From a checkpoint of a small transformer trained on Wikipedia.
Size: 10 layers, width 96, 3 heads of 32, MLP 256 GeGLU, 1.23M parameters.
Each number is 128 + 32 x the weight over its row's rms, rounded and kept within 0 to 255. Layers, rows and columns count from 0. Numbers have three digits each. The size before them is the row's rms in percent of the matrix's.

# layer 4 MLP down, 96x256, rms 0.132, rows 0-95, columns 128-255
091:139093140147153156122146076134177121140166117161156133136140160139136125130130106141129147107066148100114196115191159115177128135114102114148090133152090147141146097128128096104114155075159071108063179177114122076052138210088096177147191152167097165134158089142077176121087133133114112122086127125086146117181124127132140135125107130125110114108099093140132124099166124145124174167103
103:069192125124106130119109145113108107129194084119121104110175080161080102127101062161136160154128091183124097139152170127077113153112129105138114123090141161127099089116100110157157106087092092136099163152161117144113133134109114117147165142099097095171133220199116160109140125171139126085184111141174085147080119101167133112091188154157062151151136185159092095143135173083169144097124
096:153092081147143152089132179147126177111145097062157153140097150126124101109067154093146112134166129110132131085122122148086126112121170161165159099128099164144091115158169140130124183128125129125190117166096103074112164141150164196098093110160151074128103204096086075161129104060117140181082136145112155159068136105112118124109158144138140158131143079137079093089152129110133118111106
095:193093135097161064096177197144094117160191149162121158108159093133134087130113133138124094118154137139163109104114089157111111203089123127144100138176137039128109137130145131059149134225114104124106117160106076178181107091148166096107105195101153137099132117108085120127113108173118139140106168152133074112102141076145157131146153101062099176133104121073138068112107071151154165151093
098:121093103136149128110092158101103150185117109131118075042189187154150082144124075139114114126119183075100074136072094131123120057113141138070165135134101164136119136113124097143113116128120115153155079119180083140135102120054080164102108150107108129133116135097140131173122132130143089118112148190178094173173135120169119158111156115112085071195149149094151081144156156109137154132097
099:179152151121226160145066110164150179119183115154122135152195114172092111176112137059120140135107168123182167100098179063193109144136068131147112141122146102122151133126148097087122114093180161195146167167114100101103107093105098099165109166138129178142166057089106098134152103153129139145110173093098129092185105106144142129147102079127127117139165109046137151092098099098115190101117
104:119092064118141132122132111155110128161138148199112116151109100149146224187170157145110177198120076197121158166112118083087145201192128122113070117120132141110126107116145104109135196088126139139155138127120158155088117100088119113108073140099110151110104174119104106058149163089052121103137144131096138113191140113111092149097095102109155051114111087130167136142167132098167110159124
097:088124135147106110109128092145087143066119135177172066092147118058065114116178135125141134128096138085148094176139153107132148135113164117122173148208105133139165124145156166120124163110103110087174159077114072133079124173150128157148148140114072172110136122116094158104123137119136172093138162108181216103125112118113171149130134104093102112088161156155081138099118140135152117085161
103:115103135092090126159121077157113169139136156101142101188134116146144124151141107193182155174136091133022143158129155148142152170087088113102148140148123139095134112158133151106174080122153132089089074126158080123073154087088152126132128125168072086071121210217134166155164135138122204136170092163110141069067092151127107177135185202160065059127160173121125159124110137112111172149107
098:144113150144138169098123089139113131131157094122110129157125171077094108103156118141131192101154175131109144171157173175129167160220143104140137103149105165097129099144139170154168155089147134136107148114131088137171105141061147122135143111144113145097173124062100174096123063119096165132145118074078159168133145089159160103198116120107128058059128151190101143087109183154169129104177
101:154159191084132143150094139133097162151140175168168214133165159155122134093178110100176153116161122122134136092106112085140085081101166155142127118156067097113174137127150184132150123156159133160148135095119110154130152089150168116140122133093133143123188106138172122107118122125088114107173128150182145105090113161170074168126154165134160150154119160077171176087151131184128159122128
107:126148125114133128089180143167118113171126132170114125069135137092119127089164121116070116159194030122148108103121098087096096147158189107185152188142151108118104120158141147097152155121095146125109109125065137153084104117132188127087129116197103099163106138164094061125147155158119081145166126205144151168073149106147130119134143152110120161145206146125153094145147134054093088106135
095:063021118118112094150102141176130139178149088119140108146093098109166116094107156163107167140179151145109192116062095182169181116078107100148110097093123154171118123145134109139115155139101142125142091074117127116168112124150105155166118119136158076115045109150076095141136150160152139148150145133152108132114169156132093146143137125140189118064106122133126090127138085131115082117096
092:154142173162135157205138117141108099121108097183116157087142127055149122104071117133153125119134102123174092151134157165126093177077116179120144136108178085127096173112095088213080132128131102117212143180179119145113108064159153150138122039134150106124139114099178126100156077144190078113136111140106112118163175117111129153139087145144123113143147138102087150161074095089077194077143
098:110105111118075129104142192181120135136150123141126111105139168114130126174121153108078126170098173112159174121151101100096158112158150043143092132084199162136137165166166138119185146130178081186144158092095184163111105147105172124127163136148174117098079122115104144142141120105052161135116135154081178165164136075118131109119138143065159106046065120113116089074144113115186135118190
097:152131147169200160083100117151113088159210107125157135104086146128110138118110152079117153114112155109157128095184135126153075107107163157145108124143113112118105098101140139107183120128146199117084105125120074085159090120147165114143149110136160076111148144142139082110202076158161161128189160118108186142081137105150200094134052132134134190134106129120118099184170138173164160090095
099:114137173198152129146098100114093077127185187147116094207082113122150092137159188134128143171116143161168104175159105094153176130140084153192112139116101174074174137138135085171104113103099170099104120092173132116159151163123067156151119139082161118187117145171118087045150167125102141076132140220145131112149130112141144139143104111148112177154109136135137126156134136156123122168042
102:153155140124114126144091080134114086162123133089128089118063163177189118121132060117172130121182159078116114134157111175096124096170090125117118181133135190100151171092106123144089173118145172093083149117177153167176085118127143127130099093085146148136109101084141121111103117133161066078151109087090168073142048148157143134149155082105112190147115192171062079176089128167172140112188
101:089161101157142138117172114100125144070183112112130159141097095105164119054128128144089120112136139078070124179113064124158106073079195150139105141126113079108143167119116149134182096119101094109116126124118091136148137130132065130139144087124102086160181118163137147206078098097159153094097118178152064133085103072143107102142177121147124110138108138110103141142106134167122059134201
099:088109182111131126086078108089112069111107116094150120084164164065166124111092170219076166074110132114143115133069144174102106126187149140148154152126075166140119120106088123165137107123112130142118128182132107103142162177076174159181118093127146095178180133150140141151141166135089139142148167115065136123129165145175136108168166095116098103154134119096122085150071207121166124101155
108:191104186064151128118150141125116130113151104093138137116115156105144113115111156136130124096129105119122103127150150152103101137122129101159163084067154104128097109149050089117154183138211123085193137118136126125133178080135196163121072155137158142119097094121155094193120191127104166208156154147137119115108127166149159093115119147082111087124065148148122198126146146141120190115147
094:164125147089148116097147119117108137077185102142112196097114151141097136112116102140155078176115110075112094093127129181115150128079168080157116138126175147092143108125157127143131119095143107155100083082158134182136114123144160139151122156165155118144118128075154107126069065104095120179112130042079117159108113138087133194143126102147201121081104146142153200117077108138151106179129
097:097116138161167136086125124102132146086146071130120143136137073144155130208107152121160156088102103154179161084171076154152168132081094092121103187101124066088121138142145160152134119151095105114068087066067155109162157094104104116089121114143041128134104111211116151131130163129113194132107099157131076135133118157121125076101121109126122100169095127172189128141138163147157141062119
107:104078111162108127106137115113116084115125138109156108135150161130153122191136183137106099132063105114056107119163112144118096159157117179119111119125152163125099163148092102187125095098115041144216092143176152152153148142088123130091191122136133111172198095159175093194170059141163103125139124146134148155159170142162141164093053103115173114070145162113123049138135159117131129144133
095:142129119160119140164132092092181097088142160166108129088118105178153192164113170113140106130103151138130098174144132144161147122141088053142128109133128122110109133158146152166091082155098161132117075119138167117110124206144097148119122077069106171028087129130166147158174121136151150101083114119115152180135095122129164161122107097157150168151179183183082100146167158126120128101099
102:093168102176152147238078072143166096155069128144139153108093142175161140093161191109077115128143135098130108160159131170120151165092164140124143106122114138117143184139077136088097103161121171158127137095102169107122148186166101113119146108104204113131102116103156105170172183112118027132157083144125183169075158210128116084122107110143133192128170178078109121140115182091158122171169
095:083122115208168199075117100076099137107140129080100095148073137157107059185113105096104122124065127148148139165168171110183128110074135118114134194189138183119131135128134099156139073155100115139113162116107104142124184125144118146133159149133102094137103158177119172135144109113100176126103089134184121136078158119116148157136085095178112129124131144073124109137143114118117098096144
099:159166171169175120102161148170114164146157120059133149104094132126080153121184084084151162085098113192167142103092123030100152136138129140141145107105151139148130144150097205162128142114170138085094132110137125111173185150147130085182126095150123095177087145134065096121090154108152055152118119133139191139156099115073134097095065136172127160127113053101089160167178164162098126112105
100:088091139119121128099136166141088093128053159058169129091164136102126109159146154091146115112085121091090106121120171140123143087189096156127122124196184093128086127091095163159132139185126101089141149165114126091119146141145084111223174162087148063120133054109130144125096122141083138216086147103088123125158091153116130098163121138158099073095085134130165096170127081059121124114180
097:145115170110087178165161147111131211158051134107154121102095136165088199118159114159114168128121159101140113109152115166120080090159129110151167114095131125111158111131109115122122110122120137165112114135105125195108117111135159097112107156130124109164112155149119117108151103079087131188114143091146125084114109125157086098103086153124125158163139147075080137183151117163166092167194
101:124182150183154182144177104134201145117158141134133149087157081150149155093118127123099099117161151088104163210166127156143147116101158117152093173151189077148163136084171092091103138137107129092136128129176130152179134091156121170174149149153180062084144169139123154043096147084155133174139202129165054141155147169156078158148115106136123174103184108159149104139078110092143094143159
098:122138134065113113139172107106127083115125102130166128121093125126182114152092088126145087133107132113173112135171095157155140122130077132090165233147163144113193151168136093156104115144154122161145055182152128135064139166111113140137160150192167072170065143136164112099109123131107120147137153135113094160108138146188071130135106105155058133144160144148104094134114091140097106191200
099:115177115093141115132156115153144095079102120069118078171126155077121138131110057162128176133176090145156131095110145146144135168133153152136158081103081116111072090123103113161223131050106133148160137145158158144085095087157094109136127107101128098101108087171116136081105129116116135132120108117090136132103081155119124179115136217127129100145084184155088131162123146076128144139115
100:138162095087120157119099099112175134177117097128099181081116163157167080098132141138074114171148177167125104099117122128162163078155106096147107143114122079131106130151148198113146126122078109087093125159145150067137146165119126109093101243159129167119170155076118149119157156097145103097115146158166127164132105056178140116123107090138105160101196075183121100164134114146164132153149
101:173137148069136065150133111219115125152087142103097193158072162055120102121171137130138134166166143045111148074101126099107073154168116054196096157138116123147163166139135150119151154121150133119143166131091156116165162172185144063182093086121156141096092071132055129133113129169102076196157138143071102139092126154164178115189100111137129152124106103177121164156096150127136115146169
095:116146145111086138116083173115113136151115203138157130170057106144152145119091131104150141114092115113118062183137073130144107058140114142100109129144156137113083104101103139125190170122182109080198092095091173066157126094072139092110143105121125133107087094139154112162173113167130123061109157176103094117095116121150121123146136128112072164177131197118158119101090109120112141107102
098:195171151105145127122220126137180174087173126119081102175127080142108163127158129065156138156106096083140131151153115121136142175137101143211168102202092156157144150103206127151132119159099176156134137100154174144113123179128139158083140166095144141165068113140148139142106119134131175100118163162106138164130137171128118114084066152127131098096112088076114088159153145098076096047138
102:052119022120165139176114137071127144097119207132124114143082112201120171126143091124170137113152162119131124155151129193086140144120113094100126171114156145095102209131149135131186101151145162059103043147117174117167147097134141104064145117109155179132109129146169145058102103085095120081141165122159149110137090148188117168135151100128135125076132105072161190127145130200131113149112
112:232122142130060087111162137161119166122090170149140093137071108133128163168133161138175102157157059125165125084089083142114119145157126084121162111056076093156126125188133107130046131145151125142135151177085167137119140141200159107165114127147096126101136135167063090166099101095114172165093106149085176107162157114095163112103107177104155173177082053147193168132112118130178128105093
101:082132140128157104091117102080088084197095088105119091135203135132148085131157165117083092147103073093109104130136085081119128126143167080111103168075119122131105105137165163099170218137065165131102161148118112101133171143125097116145113132106119102090122188122094108195089185140174100130147155145161131117167135110183155103118149098102138112106065153105147144111214111104165097169052
099:126118167134146124116133179104145102154174149123166071097145088178093125150091136103173151159040124152139151174150143157161136103087138189081087125114169149095161130111124126118126143120142090117113142081125112140129179146180139076104135065159069147143150167096121168155160161131079201153144082056184118159117186092121124131109134144140103130107095130100105167145160065183175208096152
096:165154148118151168165149115182147171138157121137124123130157169098077092079096107105087167160174136122122135128098082085079056086117098138090172127081121128097110143122152128183155167092149109196127211122108138127170149117101145134185176153117103101134138121085069113128221119148101105103155169092079137117108148085141106118077152162077119113141102170071141137073141118121083122095118
101:112132096125131105138121119204124102127063077125129107157170135164104145128151138051093140210168136119146152140071143100213088145157164137085153086109131103110176085114146095162141075161146128101126117130140126221173085125137086155144124120155146132155106118099101143096135115186105163104129158113094160063195114106172128109066097136169151127156146089124131095217088085116113177139072
102:129154118147120145133167141170108143071071167095109127139150102118113199111166178088099108160126107149101122168162099078103155107125155124168076092165122116140151083102062143116146125106087168078116140125119168162141116133159107105192171138124085121069130071095166152118114104173186131109076159089147120098062093136075160112144120133115194130120155092151158186061104094079108113124197
102:125101098171182185172145167171130153165124147162069084123146095135180112084150157131137129115124137117146147127140151191129081124141138137080106076155151122116136107152102193122143152127062133140065138130090077079160097145089175089125176185233120098105114139115097080091141121135160083170145128108088116083115146142056149062151104154161190097087108111122158159109143101089103095118085
099:138097060186148166183136168110122113092159107102138098116133128154112146175129159092128192091077138167133138151115105134163133124122093085095137155141132149139158134147122143157163081141154147148123077182172192100175109129159144176187098082091135175144133151139186132090132137086122161093112111041123189139136153146149146126089092124097158136184140080080151089140161149117121139114117
107:135087151158184140084100143071122107129080164142098136100147151142123078127153101097129066151141136149133110146137132184177150092088102083114083106172100122141148077102101129108154122105107158111097152068114070128155124126125137125069163115165138141105130125082133187120137170168171164130176121131148159120102088143093192100180135148100116146189153166131167144118077080125122194117130
098:122124174091129123134109077153139109058139107102144088068173126064105111104145144133116148161119157102148123129102135122080151173160111175113142121093136155130154182135122111190127127096138111131138164118168193098173134096105124131173088174153111131167077159006144141193125156163082153178183177143170199170155097135114101122127127088139132091103154100099112129116091100128118135093090
100:111104082126054084147132101143138066142073133112112084141104106128097156195137131165160113141095181116089147125027109177084110153146096066062129144122096106143135119107134143097089106161104101138080144153101169148173202179121052045136081117103143186098153122100100136112106131151112108154093085101087102117135112146091131131171112108133171113125155131147124115150118154160149048144108
097:109095121134078104080171120122118163152181130165213146171096061121169152133121088100098095190181134155140123134160135142118145108127106152089113115149132168093130119127134111152117149145077163163133120127121067167069131145131159127100144067096131136098071153174164082109167140058108151154139077119112093161138124132084099134147163138113138168178107119189124092164124088128072082153120
109:103105107095112100176100098085166131111145112116125176127108065055140126082179120148104121169124143202168129106145188118159151199171134106166145147167152091122123139134125137115098084106127131122118107129162073079131124087160131086093163075119171111135143175192169136123080144144130170143116113109186128133184140127110119151155167120092048147136121121095120135193111167108167071163115
103:167196128099125107159091123186134137141137140110105068118145087131108097157109077115168110059165126142148135103115124058138159158167129150080124110118128131151076147058127059147150126081187101091157138132147107148137154106156101120136122087170115147114123078132146134133093122162134125119154142141134057120163132159147138133167120107110168118145216129160138141128102111122080205158136
100:207132136106113069114125169124091117161124098120097091129051151084076175115161131097141151139148100098107095125086094047087175183138111152088106116085129115169127140108153069137131103109188147108138150150133132156132125111150147163154111097122144123142142119114168147159107122099144096163105080059126185175150108160122172216091116162130215132130119121118128071116126167152064138111071
105:149107134109117131167093131121115163136115135127172125146144164112141134135114142146136134106156169117127110139145151021100135097111138174084162188145056119111145120128085158082166128110123152167075226116131135123131112173100109114129063146111076114106115017118178090120118118144144116091094100108203191088076142146169151109163198112073148124118159147077105167146110133130142146139152
097:124105151112060098095140153127140135126121166161171192195166171236130118121146165073159151150114152157116127136148171149174095109157090125099101148151087115083144131079167144117133127106170085089079082139098157155137070107112204138135167175120133142068163157139201166127113084122134151196047150147145143092178061160143117163085120135125128141078197107149152124130061142139151109159124
101:155122098181130173137118158083161189118119128115066136112117124109106115116093106115063122103098158146156159138123153103073129137146086151119165173168118150081087092083082148145100070137172121115133166096116163079090120085083086134088150146082154145137063133174036135126133109141099126110084131131082163107125151097108109112068141167165122114139141098090135107126120163126061123103144
102:086106097135171184137098090079127117112150174177128115166091041140179140129128124106180116112109138150158109109162159168106135122084090127163145096182091175143146116094130122144182143155110142127172146146083126131129176156113137094116132133172128109105129140122110090122160132070114114141114152117127144125168093133144164094101093098112088130105116110125100159094131163140117071139074
097:105113134140152117072168169141150163158221126169168090110087132119117129088175113134133167106175146177138131126128087099093124083150167104166094121088069140082121085143121007106122180106147115107097142150132093125092128173102178160112178145091133142077167145128109117067117207094132142071147101155156110149134114192106131184148144099069078152141118125150122125107153137083119103108119
104:061160115135113154144122094082144053069109176123138142162138116133104116118083138167095127109088141146133138170166152177116077131087125152169136110125200152131123157129123101151125106129088112163181155181109082139111164132116096125134109152138143122161151132116140121084140104108204079069105108135133074154167153068135076114124124082142046171083153129127122164110172201124153169102160
099:085138124117066143099119169103132114098134121090114168120088115088110106144119130228110105141138115146084196122145110126126118139135173157108143144134121115154107176167193150109104129096121137160120140133117077140125119102095124100117123043159194125144098142134157148099125168138111125085125124101116146167167085182123109122139127133208141136106158131104184129111077169177136107160210
102:100137146164157097156179150135101054122106085101181104137104169165137122132095166128118152126113129153146147118138085188151095115115107126194134168124139128150136136152178139156170115131145073136120097165127114089107139147166143058119092112151121097164137155169149113163155123130125141161066126135067146155077153163131121122093092087186127088098152214144125071163171185131130123114065
096:122114072110111157128045121107106146089160126073151159146136105088100138098172112181094157195113142114127138180131143131090159119098113148129153167208115195118153141098103155124080108155125135112107167112094129119114189151100127086118120095102129093117091116100098146130160080099097062124105118085101144115115162073066131141104149115125175081108148165092132128085148206145128062080148
097:131131156059123147121115089130117141085124138113110099158157143177139147101145099122141137132131124174112080122124112171076143150129149181157124119109073126104132155161113122143133121144101088157203176084151142104129109174092141144139153097107088208144210174173140145144111170151087202154136101095161136135183125165097177137095202151108114113232116092157150151016167103137109125187054
102:129119152174133092069166114148129161166186145190195187211141099136081103135132143051140168141150091116118094137131098158189135118155085102128139144153134089158082164085121114165120144201117139141178184097127079149121139144157110086086155106112180127148164093185182080132150090140111170115148112072186141112130086152159113167106081157065110167130128203098112060124124127162162128131129
093:135086081124167089136118092170172097107090111084070183119149145106160147155092165179067155079075109089070140180116150101134076109081123047123198123115180078126150125129144176160106105132059121129180124141126110084152159133161147137143106152133139117152093176125108076166171097084124149099187153132118120132110152158110058081147143216140146131135155117064097135149118126146168164145146
099:057207178101152138136100154119111132175063111078114090154105112125164165158169117136142178119102110083153143057156125119159108095159055155093116131180149138100143161117108163115149117128133172155090109113132209118126149156181128108125086086099071131030150156156146152142136130100132102120122150136152156108076129136157098111155101078084054112147201121146114120110112149119112154102121
095:109117080079140200184119080136150132141070166127112190097145148123122123126123178130129171139177167091076159155118106127160126152120144133151124068119106104147150093146228170098156154141105117157174168128114134130156080153095147107115100183147120124137147091091132112145049176119152071071126128138125127128143124112132144118145095073182125105098173184086156159068130118116127121153144
095:082084113066116083140135122128162101140140075158162065143132149080116101086150128145131066090103143160118071113108111114108128168140115172113068137134113116152105127124103073077120093081120106122133120133218129101089025059098082133092066119108179099176138123167098122103164123182149076129171149148137135090201152125168157126166120088193185148134151169139174091098097110121118105205126
103:102115139100169195137166141107129099077092136111139094163151185140115143175097109107129127158151148173117193109117087167132124152126139170118146190111113169132155103161151151093174122148081133135123113182089125202099202161125134128145102162185123106139132129094127161135123113096077162089138120112152098150120185191190102210145112086152125100117089173157118165111122123097174158138108
106:095163145158121128129126096121051099115138135170130160104123094094081144082126158173141111135121061114078120102110119093082142173118156092153142104118137100096166100101120076134134101149102184054155038147074124161100103120146095113138087092084088091094179056084085127129185154169083108102155117117107105122085182142139104149116150149128160050133153078189173174154145081109128073146055
097:152102165156109147091140105078149171142121108133150109181151112151158098118144117083130158107121100133146143163147164156109128055139166080145096074080114191115076091066183138124152131042177150086143153140145103139154087150078102185104211134144153157141159105118151149137157120127135122145108075094130086093112088096122133137126152195129124061194106134143047142093152161133101157169118
104:156128061053145089154115123135136081156150139133067157075135195207131157195121130135122073064103154092149102139108116074166199118148119072093093147088067130166102163168104136102173113110188089157108098139155141100172125185159099141180074137164120121113119100102165126129123110174160106091096083141152083141106079145155159096122117095114128120087118128143150080156143210194131118132117
097:091152146165129100143116089165101158128188095191116061159107110111138146129150095113121120107135128061136101155150112126113123084128080136129162157140107123148118081096125106098104170135121167084162126149148115150175157190108068141151116162095117093109107087147136113132064136081153105095138177112155099158130139066162112118150151141124099099095074048152083126126127080146106103024155
106:175165152118092103181108144185128118123076087142107158097131131121140146072079091230096126102097086141141123125120160060162076181121159171146123042150132119152151112205145119084062112060127157133116139154152128184166056098105130133130118138058159229133071079078150112091135111139146135158098124174097115095138119160137098136109146156152125177100110124125164153100168092148113140123166
094:144136127101104146096167145117173178119064199160140172154128141092166129115095057125071107156175177155156140142085133157092149134128147119107103135108157138076147136102107155091122126131116117146113154069138123168112116133160171191141154110152134138095086130120147169128176166088115153140139151126150109094119174126155087104075125175070097175199171077135107151116120127136151144150139
098:140117095132165146147116142117128147121103133162131168118186085226151146216100171138172061095100167102125107101200141218095150121143068142136157202140133133085145169110098143119160070129119176168167107121153165109124129119120108093133160103121104143114142123156070141171209094150190060083138143148124121100128151128153132139125040145147081182100165152132105075171061152121104137121151
099:145119138144148133179153096185085175113109193096119130094164097105113166166088082155166128137130104186125152058113077176133142166148112058131120110112127078121089172129063105095037136155109125100138138147114140085096102057137117110139139120139138129104126167141113113148091079116060103075131170126132064139109095140088060109080098134145178082148065103139157147132056142145155101149168
101:111139156102067141140117138065167093097130115067143107114109136117077170040136143134134099101151129087146112137187147079152125120144164083141166058143157139112133145147133085139120095087172119075106068112129137139102106071101117129121148184162109151166134139114130172119154078144133076163122109219116121074173082102125106193104154161109152152079148100165124135080128089121127105141072
097:091090052112136101062075073184079128139104113174123120123086130160162106129161099136106105170086140130149116159184161183111136177125139113215136144110136134132122205102121117077122104079118136163132124166157143066096103142128121122124127130100137142135158131154157202101115097136110143146113140066066124111159083130106179118193128121108115110129123103189115155139156172091169079078168
100:132138125079131080161082149149125143141110077041150107108152093098097175141121138134153096139139129164136099039159072148140162085099151149130143155177094100143131120103030211118082100164184076076075109078115135152113193138137117096129126144110132149152137095096205142128131098132143165117194074133170109144103117179109135176178171132096163155179140148128127142097112114166100065199201
100:183205093124119128079124167087190160146100145093056148090120126135101100122130156179154086083119093128132099095082137102071122165138114149133187119113154061166169099139097121162150175198158128171117129125126099113081111121146166167106097173096107130177135118107115099151068160149147135174126140183150099137114191068099116142092138153180103138104127061133182186123089058118092086107128
105:106150142105100166185173183151108106159213105171107156115129137146107100150121115115167067125156132100158172094088166076121078123162130164098139135071099140130063128180132112136101122132205116124179140071153151148072082144190186125090137154110100127137202134104161111114112091084114075139147068160122113128169099095059115100084156141100151188178110133108145132094158071172186111108119
098:098079124184132148123125156093153106047151110098189126112135110155087078132152144125121136137150146171148187116123115078142089123109115119192183128139149072164132170177085126104142086180094158096052067160144085122113136133204162109131115165179208110169135160180095115145122108194082194106140095121130136122056152172138120114109147135084127106102113070101114158176164126091129155130103
097:198149105084057143154109130134117166190077093106113078116089177151194106160134104172117113115128180112092105136111098123053170135163162125174130092079184177145132149100092156094108162107134117118140138159162150126147160139128182168127142062075116149152145097148189153101087136083114093144133104139144121090121144138157113065127167101102106164087101130214089139139165107094138157152090
109:124141203104115131123094147137115103105122131148141155113108149119117124099097171108149111193149090154104116128087177128182131044100158156115053127119154154164089147164170140129069177141116119113129132113131154108121168089163069100068113110106089149169084134166155119139123182124156134121171149141187138121135163147134180132186162077146117153097083150152151150184206105120132143111079
102:116147181112114097147127123121139153137181149120087142099126096102160144140141117113142102086092111090121171137089129093134145127236137142142164155105130168204095108121149116113125133142158154125070085071137166148137066109128080194118118145124160151098104191186105112108126134125120126151146155060135140146147118114091058152146167184153157097184117064132147127123113098135108116156135
097:142109052170089093060126176124144133164164145121109158180128138126085138178168176127160098079121127094076134114100082100144144137121183165162145155096117118168137097073136096092123142129108182180168122171105136129113088139125168198113138164074173131142126153116140105170066129083145100110118123153079119126059124130083100130139097094142172064106154141127100104131094122107132085115162
096:197174150171134093061114132106121136141142098146142079146182088068164146157109133079144144120108104112125085113122113100132154118196092161072096177131144080195071065138163062126053148153125094131126162133128151101163141153060098134084073160108070170122194074049133150168070139139139158140097111121144138157097117077125112131083113100089179115147153120138141144108156087205106082116081
107:085148150132092110124123142090071104073127181144155077206128087081168089099125069125162120094171143120089147156111102164100163151128100173150122153171097110089094145116188113123112126187129156131117135099149218089095133117118098170144109095167097197121171094052161135094173126144190169134130200099083078076122124076111114103094123118089104116121097109138098126060109159153060111114157
093:142125090117104114136127111100120135190119103174056109124148114160171100108145106111160124075167182123042127139095147181115132183118100139092079072107209124104159080098125168078130139097109086092142092113135109165190091069097135172097105096117096116056099155118124138178082211152188129116151111130130102147164106138150133112172133128162137101118074139220165164169124061170066130154084
115:127182113062145069159163082162163172130080107138104186136155170130084115099137105144107119153188080182147171035098179160135121169142114153095102041055125137152135108135151149113089096131121127143155136099074136159117116063161078125147099081141139130124103106122079118095108129154115140166142076117114129129167145158077133109127121205163121157120122124120154128133106139096088174191089
099:119081194113084143104053158112131120106129114078095050140157164089198101143078122172097126118129178139156108175160162155154111104106180118059154105142110156099173135115112096137108126145088073065141130112138113117126090121122117194141090111158048148107111167144138139111124135124115089144075118146164066150146121145141093106156161123147127143168101142212159148070109108142118200132158
095:126110126151128137103169092123141090143088119171129215119119166113122140084148133142182124119108155176162150165111127132128120138113197098099094112105127135062143134139117158114124122102140066137175088143146096139114042081118164156121157149131160171135153136106125185113154152144098111068138104129163173148117124103085151148158144152134128116083101090135119152160089115150106196122134
101:123100117166177131159160177054170154180037157156151170034123136159118133152147146168071179084099138150108116087134122076163168079135122104116096123188092147163168101131138146102143146128101203162090104136166112097154109130121132117103112100112134121123154137151108139151136168119145140158128111172092146060148124079158134148198175100160132087186105163118101132131163108121100154157128
096:176099095194092081093108196162106105152131084144153159196092165147090135129078116133151159105170113139092104131097094099147110087051191188142095126150113148150108108135114069117072146143122127161151168106112105142127117138097106095120153129126173139132106066126149154118134145126144130090092160151058150155107170100099155126157134158128101114148115178137124101083141099101151168163124
106:126140112125078110165149141112185118145107102136121182167144106139150146143073114162086154115134087112156156121174176151108117075074148119097139087144161126157132125143153147215117160146153139224141076119116123117111161133112154107077143134147132085144105214125107085124149099077183125119093117116119104183112180091094127123093143125158142170172164141061070098116155141081139130144141